Part of a small language model's weights: 16 layers.
Each number is 500 + 40 x the weight over its row's rms, rounded and kept within 0 to 999. Layers, rows and columns count from 0. Numbers have three digits each. The size before them is the row's rms in percent of the matrix's.

# layer 13 MLP up, 320x128, rms 0.208, rows 29-100, columns 0-63
102:525555508540536435503435490490480484425469549492495513584537535540461502505534559479470506433478463490537494562512566499443540540482496497440494421507542401533525588473501474510522499569567509
102:510494517479457529487441439460542520568522424553417493514505482481453507467494524488559532451454499463527525510470438468506534459550529426513527480498521507536528484543529440477506501604578516
098:526470537517456519416479426543507571509509624526571553487486535509482471531517475480580515565471495435505462498479445521432487537455551533525425459562522481536540490452509542467507495506549552
100:522458513494504518543442573512532514511543491456491559541561498440572457532517472479528505484489476442502509439494469460496478526562557424426525557559497527528509453630522487453508444527438434
097:473548595536526464546532478454483430487522486533552471497431524498526495524562514523599472431440532545573469561564531537479540463489557571539464537539502501485519482543491575559501517534504537
098:510531427503523499518586550492511636557563495535532503520459492522498464448506449475543551522517472472532494399443500468515610421534492532523467462472505499472440519516458490476492499446492434
110:488455495526505423521541515508490522479632459516478481586467504545473544472412517517423428413496510517487483505518409520551526555498530475529457523496460498495481531451508452532497487466451465
089:573541568462480520532542497469553539590496526523512498503487534453468435519540480499495555541507493528510458509521573508536532458463463501590483534462540476447556512586488444500486520496528517
107:421494484492534426553491503448504491504521482489517512421549545539544468537438454566547370515477483548497486460451523455507477492541438504511497460458503495398581459499558448476526449560428457
096:407513518510497507473515483510499444474517579527520450461466535443463490520461510514454509476543476491493456520519558483542510521448512408487439590530504519544452472543478472528550558555511525
096:462505584482494555549470436476543472459528507495502527566487477544544452541405479502516509532479424458526525498494534579485495483511554446494462540588454541543491541450517491528468544525556480
095:431451571547404553525483535524450538554525484477432514488545507563472530511506499518490441487480479489495517422466527508466417512559532486494391484547500526493505500499506544521518470535475468
099:553435552510456486531486581544527501499583463563550482495539452492484496522503525554482513479462452527464519580534478538517579469511530463503519520510535457428523475447525529499471514498520458
087:475512480507515500497537471530552567542488490524506546501509471415480436466438520541511475516435488485515465543521471482541544473529476468447459465528473465487517558448546494553573464489494496
101:518558507501544558472507527485509510473430534513489596561504452438531528552541525457474511437518469566484489499459510471453523542503453563513585573555456526442481547457507481486412593460527501
098:448510503469452478473522486503479488430501497493536528488490555545490423546457505445490493564422513494533461497465523463567451446436463547496359497557483514537549538503526486545494442553480458
104:511495473454486522511445520419481527492448576556545511528565520493483530472506497543566458528491490450512514396491489587516464473481546542510495551474453458592474461497484530529494487545542547
102:541468512497427554504563582478522520530513535475545485538548466502474457453469514435525502607564452517488514519475469543568521480567526458493424553505477525521496464500549487532463446491467495
104:492515467459513420545556473544495475594567550497451527446526491467561496481484468484499450543478559512519521399473509499441532481492512499509503516465481550520543585496587548567535539550490448
102:490461541487530471480480519457521524479486545549462446564530420538482462517570540524509499559504447489515492505516526459420553568531518506511536544517454448468488457518482514464431398552546439
092:504491516513505511503475505485520525426518497444484424525493525408512501463487575464494532508491536518500425499544530450468580492465590474575522499418548453501495515480531519448529439436484480
101:509589520440520564526523549522502529513488456468505535428469461469452532501459450480552441495445460436480581498516522507499555500517524463516501457495457508475525531603492528469483536517429441
096:501456451477430532481438517477519499464484506511466445413497547466508505466516516511531458540531494518440450447446491484483465507489491460486468485554478521495553451471483504571479540443478521
111:539508521549448552555458521508539441518486499497526540497514480452525498563523527502429476517523520463485462457513466529501528422525489552454477556514539511526468503538539461469500414539456485
102:500513491520527430491504535463478469532501497412501497512479544550465523467488417511487508514538502516488568526534514566400511454519485567537474414441579443496473441614447453508543544509491522
101:473525467471556462498511515461475553441495571500453465423548492601434483489461503461512441489475562518479477461495508568482537503490499452468543501523464534414418364537547507516581510476463492
110:454473538489517527480450489521506509494443527488501556401495530446539505454415446425519509439541434471499461539543478525429494602498516483492519439474415513508509452459496546477490518495520514
107:559504407441507422540392495480471450496519533518470430504539474491474509487505470509511535521497467518510475494415453615496514494464475522523534481528461449548495492424433535521462486502482530
106:586548573545493472562510532601471448484506485488593443481542444515465483523453472536504427490509512479523511527439518496525596510522537472464515487477489485496528434434478447506471522576462516
095:583520431456542491488569506425515498490439547418472443483464450526447460484466577513473492511527490486497471481516487523499500517531523496496487451418472464521502510595516453582506475457511411
103:492475506482505445464566505498533457491496512550559544461480541457511522577595529465500509465494570449509584558451418532461520453504494460513472500485515487457525497525563571512486416462566603
095:536457535478514518489473496538570516493505535490507491436473519502432480506541537463421505478503432458497483515463515472537516487401526557638480507476509516478582517483460554502486508536486483
097:513441491501482523543431462510455564526488486520482517573448509476558504467490464537554444484518484522544495517393475484489442490496506557555567405516437505541494538499466515522483489440477470
107:444562495492438449484597507468457463502487545492490521511429529515474564551479548456533458576527471492486473534443532548460520493519425562543525524485548525495425520548529477502473451527449554
099:530450552477526488526482447509452554529511542496449534494441520515467499456535552462590506503477393503486517422475582490488484501508548494459483537489443427554481482575540516519483548497507545
104:607451489434500495554507447464459490423488458462518454529428510556473490428434491541498514553459510478465438446485466456502563441528464544455468504450523549466481497486484530486431509521499535
098:503489439458480511562523474424511403456484465548527510467406484496543496456435502436509511464458479537535504554549478502499481482479572527497464522429485519490512448491478447533465488497557505
104:398541526452458549509477519495484458442470440565520483492489544480519495495449464500587430534481534550504543553503456403575525462551502553569456466516526559482505432523496533464555526462505434
096:486599492391526423509490473501560457506496518542573483458520551535476477530529482538460517509508536546548513499491456445535466517462530519536435497526498546457489492609514494493504465536430548
104:432558518549457564518503495509531492547501472563541439545470507488449548500587535463544539503467410490442540536530489532461452488500468556520516551582448562469500500479506459480532472584511526
107:510481570468498490498476539457553499544474456471475436444507539465510495487537431484452518573421503431435482438515487504535550559439490513492469469456476503534486522527517475484539444535524473
107:475477488509445502509475470544458506533456508447360509460487498536454481565479586559575509484466419525475503459466578531483508534476483483417424510530499514477468463473511476477433460519431463
106:509520510433468544490497452495519506533505489480426528547540461532548476531523485488475445504514541497508518564524474462543469506434586481485531499456406577501507505593658508578468497505498503
096:474470493462511550491519525477556477463528515503489531455525552553573434523501432490526476555472492461486518532498496515505493573511490528523500558593437555534516464547458481458523526520443444
106:437522487597449481553525477578502509549521489507458526505457517535503494494592485508526462550567474478511461522487478447531503469496496473535516530521520530496510472510542508446508445525550494
099:471540468421542486456464440489575504486488502479546509523489493598516496554403524522492532505480563532447440527507499516492475510499466615493446506427549545577480543506471449493519450556530510
099:476503578468520502514537527446530464498481497471517547538496540496578460411502447598464539488519553504443475493474500516494423514529537547521446511529519463465513493535533427490429533512451445
101:528520545501517443490455509421512519533488470467489523543500527518531490535556505480492476506427453494478486543606487509478567518480505472434527447511542494435483503464470478491443585525530552
102:494419584536487494510481537566555511475465461382491516531469531468516478549495550529494492489486518517560504518521532496485458555438467532471550554575486467447509485562461505541345531479523482
090:475496542483495515435449512539538428500501431567475464441568527550464507497490523436479495500479505572547513489518454448500512504537529488464463462492569424564483470484453443570492556562500490
109:483525547482463521587448465515418528544468506488564484508447465439517449475536532492505557537443425486473485485511492525527574451474535524459480502472441537482484525539511512583509499477545480
103:473505454533494561498479437477571519420517449486527513494550438473481489523446469465484486550567480464554551392508557425511502442462546404486508452476551469526455510452473518509472564557529575
086:471574555500531506546513452554472527487547570497557511467461530450505539410588430477523530550506504463497518471484454583490469577517483487427515487486546511511535553573557531472472485482515504
097:470603492506568595519527467457452502522510459505532444479518467515556483477499470504505503554508490535526539496483519589458473515552489566517524527462467506477407525538462514493514417420496539
097:504498542472589516503502467530506509503498548496439498470495598468514538502532531557477476453417522481456539440451508531522449472574464584429475515540515460505447433497576471489527542490471511
101:507533485520513462518504409447520414540531496442535534524491435489481545505432552470456502454518522457532461461471534512556537517497528477484522531485544483543489455571527429487439505440464524
103:508500535526461509523543490549562569530494510473493543495471531509521490530552446420529482496533552531467483540572520461482521535485533519510516482509507521541587464531541591520492568463552502
096:513520478490467441470490508526513505452457526502524518522435477492484457499468502546453490543496572519490459548525551412438517537542468498523534567475463530426478495551544441505546529469485542
098:560523470554523474460460546492534517550506498516576565425495446437473451566414542564485498485472484452470512494471443471475518571523514485495513549473491586443525456447463490480531483502485437
099:500531527511519523495582514450482501522557434513525481469513549521450430437493539522459581478564461482463419474509538541514469506531515512504547576568489542498459536399559482482505470577596555
112:471520545505453575445571508505464538480505512534467469536473526486415506429519486448589507476513466501439486402564528496568472513480460509513528469449472554504505537496563464521599522486490421
100:538518463484546523518519501567487475496430547438479552476538513480487460536525415489463444573519591426495452458461502432482512512509456463479525459447481492507450422482510555453578530521462509
096:381429505495512503512541489470486531571477512494522467456511530506487451442459492457555432512459519503478512491496478491528483468444569462537515498529581459456440488494472410454500488479488528
100:519503520497441500508462465516448435527563470510524555520461478526476556520539551456495438478531552505567603509475517485521456513460574464487530531502525452545454554541499465554467462555503525
104:541474533602547506494505501514522491526492479515485544446490585489475520527567534502544541501498572493541470453439479503478475428460474478569571494524533538456492493499453482406456522486503542
107:457527583507508493544518420439493493468400585507452465534467550507421525494502515477533456474442492593504475568484472520476488509508447445469486573549493448462487463578503469514516457551479523
105:420591477515561497477508495462485512509444479465496575462522554573531387506526472490545547486503499496536572534462460471438411551462468444488510534450486570431492457483480472504525541541513493
100:498448475461479430453456494465505547527564521544432485547483500450509526520468517462502562619531525499485462546481530430512478553493592431494516500515549515619546517482442553542482413471473535
111:558451477492562495534480430495411491470531474445514451513486536503507510473505494447449513518551505509473490489440501457600556494465485486455499526503514435502531457565540456490503501509473554
095:516494516547514579495482551500491538528495527482462553522533598511510479455439544477510504486528453479455390481486522534470509486469445488545420497409492536549504434459431484514519528506496489
099:563502494475544456517457443532503517462544488429546486541521426550451430443466462482530457506463498548476451462535512570509489479464545474479508493478540491527439549461520397499502504468517487
103:494508504557460431524480453499472534466457543510485428493539546484521541593394454505521484497496475464491500526510477532490506523540446542506468461504481524518594441562635515489549530497515527
# layer 13 MLP down (transposed), 320x128, rms 0.183, rows 29-99, columns 0-63
108:602443534556567562518510517475445488495487460462503494531452466509467511545566543456501467428580437446460552518484494464467577457504495471530571517477490487561488466461555535510485520510483449
101:422520559456528473496586525444444464503458486428465578492526484463502502598560489464458481519510464488472482528504524495473463442529508473498495465476546514435518596489560479505508559500450472
100:456547513465453570463523456577539500523537524417503500520556456488539491472556461443521522549507453503559502439536492424531498508449495495494455483499512470488529491445499536503445515487507507
099:502459515566451536496406494404490439532466475476480548510453505468548509486534534504566460507474537483497426535568472568507431523485488458561473558522585485427555518643502546445492480461468486
100:509505485502561549517527518471464479524484416518452540489479437505513495517502523522485516460505473512533552517499533537449507472488501454463523475544493484527423481543461502512541527470516472
097:521432458485429569504463475473564517500456527527537492495562500517463490435525565462494545542578482510532540500466443489550479523504533500544542535350567458481461530617503522506541480513594530
108:452455497508466515498484496528493460475504453583492524369427506455473433453528515546477476515543467445475518503490550561485458494456541505451582539464442578479452529517387531510431460447503442
088:508483457461533525471479475467540512505491468523539508483476566460526497540521537492499479511541500466509508413502466439511561561479540482514444484450562518535481567536476503492540460467545490
104:482522483485462481458594521543556528495597474487569503429412507504526532518432482520511479496563446469497498523443527489466512535465553523459497461565471494475496375498463539450518526459479447
102:466513445444492512517471558540520509469506430532508461498520514463550452446527516522470515500468560519525499508473474511512429476448471558509558497568502479563582470343530452541491497444439503
095:477535468560470501460479558474427472486528510485487431482628494486534503452527508524534497483519436547491466544525563509497539509487510532482528486471502469507531530483482558528533513475534524
093:509522544456501494499464504510492513515491460484546448485504539560509529526555519499499467437521528463527530461499504539497538502563523471524481530512468499427510529479498512413529514490544522
096:517458500531558475513467489510537489584529454431512537449565429584509504459485513488526519550489509601541543515473514515448520522476571523468493456464427514520372456454433567495500501480543510
083:561483566508542457419390502491550510430512437474468467483502517413490562531533484521497515571510509523501518468503460448480548495422521526533481543446535553556476464539535505468515502456501447
100:543489517513504487514442498561494542499500483481449564520485484521664454542512510458506526493540525571508519447500507515446578440489412526457551540524461501501534522531497517524362549497491523
099:454525452521512533497505467504439494487524580544528470495460485499438487559447443492478530440433514513474525471571498509471527497508573460403460485473461482499500502503532480499483503474482459
099:497526477554563489499500468482502472464557496518589490434419508541465396506493494460484548492568527475455473484429524551517511456508410578511492487410446520483552474577486544500568519541576431
103:495499547536436488518548480440493461499504565546520486451592457494482475395500490473465521550607463492489533459523528531520427480442568495506503573568489505569476491443490525538531494453438522
107:475502461537511494533559494428533528535613503468531494446448508457463506537520481555507483494543482473460557509459524529510503498459467512524475567517523492479455473486565493523487464480453488
103:490548451463470437553514478560496494490556486515463475497516492561546499415469471476601485440489531523456458505501448463505406474480531491544463528528584458618486508534457501436487522557467452
085:442518501513526426510542507489486444512447490566491473520494578538474442506507516491538478498487506447513406504442520452587539490457562508492522507490579480418496545521480519499533517483435444
104:524456512473548547467529521461556523532504510492464462518497488504544527480522474476476495414506455527472557429498429440542496580498483462489462493499504482452431498430542456596471544599469493
099:515502436528533449549521513501478469479524582564513530496500509431502440523561530501437486518468514477496515472487526479505467482464524474568551484488549483491529484452505489525431531474465523
105:497453510528502492547516516504469524498449498475549519509481514537473443480484493495490445571431573554547495488546484490571473538497481431550501474477459507525493477499456593441469461587471540
102:502466482508441490471513534545442458561587513446489486542570461535530500504493490516479497455511523556574520549541428554503526529495479439491504453516555478555484467580454490550467556518505480
106:524470510442526477473505547454487523460528525521501450473484519531483474545505493494460481464490545452507532503527504564535570568508432578483554498574522495478473517602564447508537483508585529
108:481472448545457469499471502477473475573544542534575487525489511481454528506494557466506509468487479622524469543581476518459478499508546505493492470477507461477605472497531504550587559484434489
103:538506565507535480505517504472492516448489474525475527546460485511556541468452548493552475466517471435503497478539469426373517494527525543441432528472517513510469562604506460526461548524482493
104:516594480523513549479529508548502513462442405441516465480490485474477416503479486535477519458541469542447486516552498435538572521467453451503490493474497521472510491390525539554532506464521506
090:503538523528495490452495506501572475499539496438494532507494501462469525532527540524476484494501535509553473480522482454489553490484533436475485463369507487537454518760469505529467515439533483
102:445508556498513477483480510488536487465525524510523527499483506433486460529538533507491433488526488507466564586429493486474517510431507470586532532448444541452466452522567454519528517452513490
095:480489507486508525550509475547490454535488581548519481554521501523530494509487437572520465491494548575487464460509510557495544519461437554506541528498522494479587507460453476505496546516514545
102:433509514473407536530414490424480443484456453548459519467438469518531538419509498500499508477471528524543539482561515478488484559517464491443436508491538487535457577458502527521511534564495571
110:534524566535505564580487493361448529488569488514507501503448493444479481486506527498553483558440501474444514445484525465547469509532453474551562568528558537539483498412515489489549473495433524
106:497453537504523445514530501541481449502421519486443524496564505570475549454523527496487498524508485490485545466494495494530492565539521476446489509471497440520477562560515526515488462453495499
105:533483468524529543528454433498502505469530472523519463515512522427464499504513459432544452574498544477458539482475417507491444561507560482558511499534550467548447465528463506523509570508492498
101:433473515533408431508534519540455522461532582453434529504446483458554493548578537471565511496531483504489402458518478538457528545522514523480531453548527531460503456488500504465496483458537493
104:523510496473539594492544477519567526587479516488505522467519478489557441441499531554510504509525480510503494468507541532481430532539483506469566471515470458502464510478474513479488458568465496
105:531471489537465452527526529398480470473578500470464487532430505499492387440445475525492517578439452501506446545509516534519502469530493453403488544463516482472445474452561469482508509471512514
097:452517480548469534501515501501396516473570490530527497520448475450499466432543515488510532531517496467516508539495555501465492510477496546512532525490511485476551586372491515445487497581469452
107:531479448525577469495473533507451469542551521468447494455488463469452526480505522521533467512523464577574471466517581505479465372584494567492559501452475509461502430621500487516496527452408470
098:485539427479467445497484541487472532486496441506537549538514462521493477500526498522454498511541512528482460551515471494568486500565500453508519486491415429479458506453426474504478531517606503
103:476491526431515588478490514536482493502547512584434437579513464560433472495491445487544543456523495473504501477513433454525425521429548483472506428530495515558472441462465457396436457505544510
097:554475491488500415576449506466542551496554553469587485580539513471507456554500473498456474474510551477510510454500452489463483501495456476501436492451528504468496537468494500447416563521588474
099:497528505535538482456515466501479522435590555544540506483431442521429509467505438460464558478531412558541503400441422459422495493525493525472503480484480524438521466451470524492507435442563522
106:485455510542503513546540449487602505478522565490502503496445496474474454510486538497443501533467571504488468478528512545494460551427564520528518463442472503505500501589531467481503492557518542
099:490539531507476541549514440453486448454509439561447450491496448566477483510488422593465461436470460445519464577523455446456456542446508511581556471543491476480515508433507557482537492504614489
100:464509540474422522502497505483447512475494527513505546471553502543500474419464524451507506515544568576443383457479568508471457526447538537507469576504499477592502527561528470565423537473550481
103:467538565534502519492528466528474570551519484448522533472476438571535447483557566488564491417478501419551592535546472506449538415479448497517585471517501501459497497521462491561472471524572531
091:514536478530528482505471514501550390524570498542422508471497465478498527525476540459480528513504487556550489479546506551512572494491575425479399484519475536572512447461528474449441502541531498
107:486524481504521444434489458496587455549516504483531501573521506531563563525498483508526495456531415508481512502491499542482516522492490481482447505510522536511474543538444531466491462447488484
103:503489449562494486489535428529486478552521559509456500564557483520485477524520397518458534466479426434546554479480511468499495518504510490532475532510435558466571497476458552550558487527604451
092:485536506561464490496453458501541495485488444552481545461510452451490589464502467514488458524500486456526555538514524500581484539486626455497545479486480526514461476459492476539479471521549511
100:526437506591560505523550500491472460528486472568520555501467521520499512475469533509519508544472558379554481530546482491450502476508480485456467484531561428537586456636516552470485487481506494
099:513473468525448513413568571531479459572574522519495454531546487511503476477496497524486507555487510484565477510464577575481513580522465433508493474559546462467507477578525548499478514456517474
103:515597532489491502472501640461495519526504470490452514477503517539493465422469549454464460573511493504536497514609533607466476478465516497557539436431459522439502563485513500468532504558565448
101:500462448559453513525540462456503585529499527454485456464506486507529528524537452470477471511473494512458521479539527456477498511435478531474503476498554491490500488494509525506495472419550484
098:543509523551511465519528574430463438491528583530442444490488461586537470477531474519475512474588498520521513477479519503414506431473521477596483554507475491502451523517473516480486503508447478
101:463511513510448482520559452566511448589535529485545512541556504542482475481565488540445485527460506590533564535459589545526552532440488453477584536511485510455519486514497496487442460487509468
098:482463539512523393489558499505533447561457432592479529480520502518523561517543533546397534533460508499529459539502455488519548529500481527466466471526512479553562515519499546478478489551475569
115:503542461512493507507511470440468572510485410556495503474552493530471541549418508485468474487485455525491458523517525492495477476452522403455513519434514462506546498449444549564507469480543544
103:542506547562581522518487452505521450497473531493499455434385505532504439484509557494468520452481589455440491529439496498527489542544454469496565464494516519447522510526510574480480500446422465
100:453442447489514529490529499507559518511516448517520557520556505438494509490564581505504468429583404551476480555434424487554468522504466474553499592533457498517535510479440552459451499522506506
104:534519464558519513448537570464502502474505574434431475492502461487449494524508461516521551458528477454544493452525579532450509509496474499452439456553563492535451535420502517521444556532503525
103:536496502475527459506522545455527500436502530545474471383483466464526456504451511535537539489489508545539506508438440518441485534415436469464514512506543439495481490434535515483484426534507577
105:474515479523449489565519486434420453502505540543519490459499463509425487479486535492444543489608425551498512478509502498530509484503503418513537549431448507504549561497535502466549414449463445
105:508464566467500464497489509553477477553548531496500513456530475500555473429536447455483520487500489511439574565507410492500437539437442438478456457516457552486482504626487541477528477528471493
102:509429499497443542467505496483546494576542534514447528478552553478501633479422495549513562475456450493475523542547480443453466476524538505518540537495533495532500519536495491497550445564587499
107:485531500437547510517509514531579521470507564507473513503494520465487521498510517468537476540532538513438475514464455504444499466483530551532420470433431530511550576450531541442536461420584504
098:482467482538495494478484501467566502459519448540474479517517470455498578535509471481453489547535557390506522505500468480516489544494530548470494463502581496498529460521499462477468572440554528
099:537505446545468462531447506505471479512500407556465541503501485478487542535478531527519551477512558469504478537541545492447493496501510525498480533423532516486486462598577515518460515498470511
# layer 13 MLP gate, 320x128, rms 0.208, rows 30-100, columns 0-63
101:524443450491435452470467492478499517503509454526485521499451493519557493547466562565532471458473449433477478508454495468596555503416529441468494517485522560497488558443541522516492506469496493
101:532551465512463536510470479467515447460511410468471555498493554443456515529569616534490462524545512501521516500429454519488491490443508522490595532523550462495465544502574510497514522492497500
106:550464516479455475446433499426483466428526480458486504467438541522497551481425474522466515553472531501504531459490519483579545444553513521462450479587534492479401495522468457486591532460539495
107:469441455475576501474470528434516537527511440525516541506504518440584435507424497547450488516515520530541503459545518465554477536453475488444477446530467505500564515583527516485489541553490480
097:488538531489445478511520516461428560472585465483526539510538506488493448475526501449492542538538492475521508488436531439506544420487516479510546488406574487539452465459452601510456525520498501
106:513517528547485519514431531521562493477545497508447504510514520469489485513480549559448493473523498477509507460463418472550507473483528527454523473472494528484447547474491463528568437452531517
095:462518491547469567420484551478483465538494504416435505524510523495487454466535473531548471556491447425543480532494496488471527541490502551481510449499457441509533459512496541571472533456564486
105:562530471535487540513478509573530512549536523436535546431409529535530482479508522421535479511469545513559574477504470493528489529490529439519496475536544520460442419489484530565489621483484500
103:477528514451495423543503527533492514474512395467585452452482527530500433420511532508528516488482488512558475446447490548480473558530525528463535471520499447451456483497548436564523549488546547
095:444452484550407544589444473532544568467567486510518514421462527482492523494512510467460471517481510533509467491549415461511447579473457447526538463585451501479493459557454523530507501483431494
095:547451514492459485423428513424484483545521483584476510437504504491427511517489530502464415570484479445506469508463463519484520505589473489552496509509473436475537508436517532496486519455516457
101:489475490465540489483468513451496582524542457562489517427560493482497494506542530491529450546512586554527495480499483455426439529501567447569575444510471538513457481440521468546539480443525558
083:485473464503541599461505548487489443480425478517482479515456534572478535505489457466458505469451507489520569539455443403458539497498573527499549500507516546511565468464429478515475550486528522
109:429489529460452381534523447510486456499418537502509455485411517464549508585444539486490515523431540531612557443481501484499509459463525512474461507475476493436498496467511508545430585535482492
101:500599530524576484503562538529471509563539440464505594412435511488435516554485584498537502486459414560529502504550532438548525459483512460513475470500475470490487523487457503517516539494470481
102:444476489474575502414565510512534537540491479524472574458461500475493490509586611533424548516542467472498495491456460473460497525477590436537520466505472525415397497548528451489447459521499521
101:471495517484480475441519529540486566472573473464432472522571524490505581520506475466475453512486471489502438508508476505493558552477511556513456446506531485494537518532572553442433488643458552
100:511489471489547498477551554496505432499519499433492522450493462516373514483513462496482484503474526497495473466467501467506543477457520483541492470568467438548509563516513527627514528423469497
101:534553509499461541495590500498458486477468456489532459412538524482486558480456488469484424515496541474487489512544408561486493509499481538534584505477517497522480447508557556506518520464615582
080:430534508441494513521501478591439534515489469507510486505517539462533567524462490473481555499513481507441522462553487535492448486471464462546485487514479503519480432551493458546481477527512553
111:484432480490480547500475525500465533537535482499436590476530568467502547525457517513424479506491507453460523523523482480530519475509513511531588484519536574451488528476502449577490533490482545
102:450420543452577505497565530546446482553439470483472483473440486487525420539449542543558482516468471519436506504560568554527529533442460518475461443555470516522482525447557386467488537513516513
097:458505487487507536525539487435500496472530515546418428456504504547548454445446504517434472529513452549554517554527514520590540508518534496502494466445431468507516479473459474471556486434572466
105:552591466507516587514499436448553466504462551547467483513511495562468525506461526537474533515440474541479533481426470465516514447473536447507498429507434496466486512529581507529536461530555526
101:478535490522445492467450426542469507506472469431532537494518514476449468415574463509549528500540489504463471431538498439498456532519525496516548514558469510522503502454458448538527520539494456
112:493524430478506474516535466525492584481527533485447554487476503566504560493394569523559441478518595507512532462516525503516469523454483529533480448480563526478466452485448486453446483506498604
103:546507485492511493507542502472539587451520433534467508435418515464501447514455514477509452474485538432509452429548437445507479441535514542524539471497505537426585506542490470501502531499466549
105:567392466529523522511470547491492471513535506474454572457514490472480534498485502486527421519523545509551545416501467526539481516572534552509461458497537449534422498530460531524488496518534576
088:493508500461524489478489550470486503501429475434448494468482520512448522477482483570473547534514493447488414468442472485493533503433509470515543530451476509525438517619471555454478522456539513
098:496507446415510507502512478461538550453479508512439513465486450519469517481531494565478444460460499487513532497554470458505462509607544482520557460442401501522552515483475537566539568463488481
096:499561478484597546468530552412452499501511484546423553453441430497542537452525482466571543517505450509499524424570466469507505472482466444471499479485575525563473505459417513514534447510525502
099:491465481549420540494532516472538470485486527546482552471460511527498558498516461567487452466482528528546574467472457510473498522508511428507560519517555523488444529448506562572516477518531520
111:490484493502454481525530480510483532467503464543497522465514479473454491436569548546534481508494456500447586528439523486529512491511514406511526506487609565465569533526518482465451543485495523
109:465411570484474451514477507562480539603444539536452593447435482527490553511502500519440529538437455495548557471533590500460487495509466512467528455480489454514525471568470519487481516538536479
097:545488587438550475493537477571476580506424456430483481469553496496434515407396524520542539458508486517516511521477453480529475519537498521557504511539500486504504485442471491485456502459501528
104:500505541585567480488472576493500550504559483485495508521481487515531610507463549489474496489410500485519526467531529523502563484504458604513528544454488536522441507461496498487510523465516516
102:584535522467475493522493505496469463553452441474436506454506410559561492561492592453525535467407481426465530482489511483557507459503440525565526516509468492479431541530578481508547461534482564
093:466388494500409496496494484468473519460533468478504554515440558532496522476553499508556511536428496524540463498491537520553576561474571474477502555529488489503520526509444461558468514420464503
094:558459478497483440460490504463543459502511484472452515452512448571538569491441511528491533501446490540506447460550524524541508481454579484520497479406531509558469427595467484490472593494555574
103:540489515521473455539478487536478579554477579540545521474582419491481457412501526516470497432470432491566515427561486551489483504520483475507465557465516541521482552555428482515483491472473542
109:497546533462561464528523528496487501528533569545422537496547491545425460472489469462523518492494488557574517438547436435452520467516521512474452502504506508461516487539480524520529550496481459
110:538461535482482484536472531463565498503445554511485514538500542463442503445555512514443510521444512505488484491487456527451475423514506450464540546509494526510429552480515478570401524508512486
097:536486434509544481474529495481584513541468487506456488578455459432520523453411501510497475526473437452478485492533492497500493496480434473418607425450501503464531454558521475507518491410445515
105:542489470462496476500526477468591467532526450508427453521466467512497535565497500430473556482528530541459434467521505472473506555488481550440573483471512522539469536519540457566526505448481453
099:478480487464484437488532541455466489500472485457529526481444554484492526492460467525444544524469490493474471546566476473477533456446575513485523491531511496424552482510495425497502483404490447
093:462494483499501558452522506424489500449465557486564477511469568490508482477489521600488505541468452499489491564509478515468549553530535450465506493502526500467501486536457488478587542451521506
100:490465564464555544525447491488510563481489458492470461509543496562519473457493521457623506563471565458489466469515506419498573551471538488502498478557535461607560511496486484489471539453468527
100:561551566441398478455485422475443547546482503518504484489472435503494507485515531458482513540514477530516528458498461571525488466568477514519469527588505498503556449549491479470489618531408552
098:533543470495481511474476463510516432519412451466468487564495424499531499391500527493537514567468549523512543501470470536532492443474489443429509505548490550538518520528514507491453487543564534
110:475522489476410496465493524457517549516474515441461538524465478463478561469522508425427517556557486482511532569593457548474521493519557467479562509498484522451449553556570541395506525471456521
105:400463525484449531515530460571578559460403501524529565449530511454478554532476472531564549533491521431547513540493486519517555524420453523490508539521522486495437469439461483539579499509495588
093:487538520433531478498490490503553477462519573485542494440592538498577462562525472519496519499586501545512474477464464510524431529610486542520513508548495488517482495546461506509454464534544445
098:498488504452452459474489532504521472446516481482446550493533519486474457531451496488460490552496515517556497509509551503508533536424583508496485556416450505470472475549505434510509520472455425
105:482469467468491475510529577517469462480513462518468477476470483547508544518461567434480586556444476491512546463516423519551435535575461528504515408542564472454548404476453539577462503445522511
106:543523496505516551403498474474501543522487446486482550485470538478537460499489471492485439507448461540466552500492433492429545421473457513472482543465511464483453587494487507535508472483462504
102:554493506522429495467444521479439491523525482507502531357485501491471565475544458482446491510499505519505579434501568477533465441465472471532459461538509528462553526509499453499504590508474520
102:538526496495478497484406575474472483480562523447469456454484448478514425494438467553502501428603546530504511483524588487497514460471602493431518471473480501463395408510484487506501446540493432
106:399525478494469430485435447502446489507580513481443521599559527531505498496506514520458504543523538513426441462415511500546593511544473456433460504468500454469466507467499482462483519496468501
098:443521558443476490538507522496473489509406479480560524554518516584505517471467505524535471517518566551506418529419522508527492465493462400488459485505446517452512524417501471469531483469480457
108:476462522518544479474466538453554505512522529433506556543521477487536454512473497474479521497498448449526464570448501489444581493508446421557521525443573448543506450466549444440501479449469564
102:480439506451473473550508506554463490516450490625448561545542511492449484433453463569495504473513510533488520525517564485530557480437492550540541510546578422422477483457514460487511467457547492
106:432513500535467539532554519588450528524587514485463511498517549519476449467418613519526477556512518514469461473518551440547487516516500489471516490468497526515533552480483493473501529405493531
109:478490521476522472515517531500524504409535509492531535525505467612502480483464491488495592536505527551411494495505507535536478522502491493561498534521425574511491503518500474449480586463452480
112:527562537540552503553519563488490502476484480472511498509470494506516504493537541507495500593466531567508486506559446541436554560564498556520512440511424582469479501470481514458515462503523575
106:561471512486481499497508439550477522492481475459493456489561466475429586501474529441519477513449507535520520460473434481458512409441497543500494409498565507554504499492458478540448515480490558
110:479516509480573508503526488533563515521433474439504523501482497548449412500424493482508573550512457502503512412498475515491515434469513469465489532486516525529477470465497481517513525574512454
101:503480538590450516514442463455516485538468570503497525507474505503488549506486488493494438485468507510502446507486522490484494435409509539456543491601487512429455597443551456508485538503448487
102:557466567475557484489564461427460533497558574493555512489498481513515491454423572535492444550518497499508517474592480498550525496544513530479450446477470515465495537558531543472473529486544531
096:480500519568516482584538458471464558490563485471481518446482440503532453478468465548533466519424500473576479486503430492418474490495426524510540541423442564475467493457520488489466490537519496
103:470469521481469491489501432513508522531585464492469618542492471425460446454481536474553485526468508498486496525510530542519511460488449508566514398497501509495456538496498494562503558531496405
101:538490579524546452510435474515495483571446494529433532481403480538523518546496493448536451437499442428453435465498485461462498515475499502484523525513384548563487517464471517545493463496502500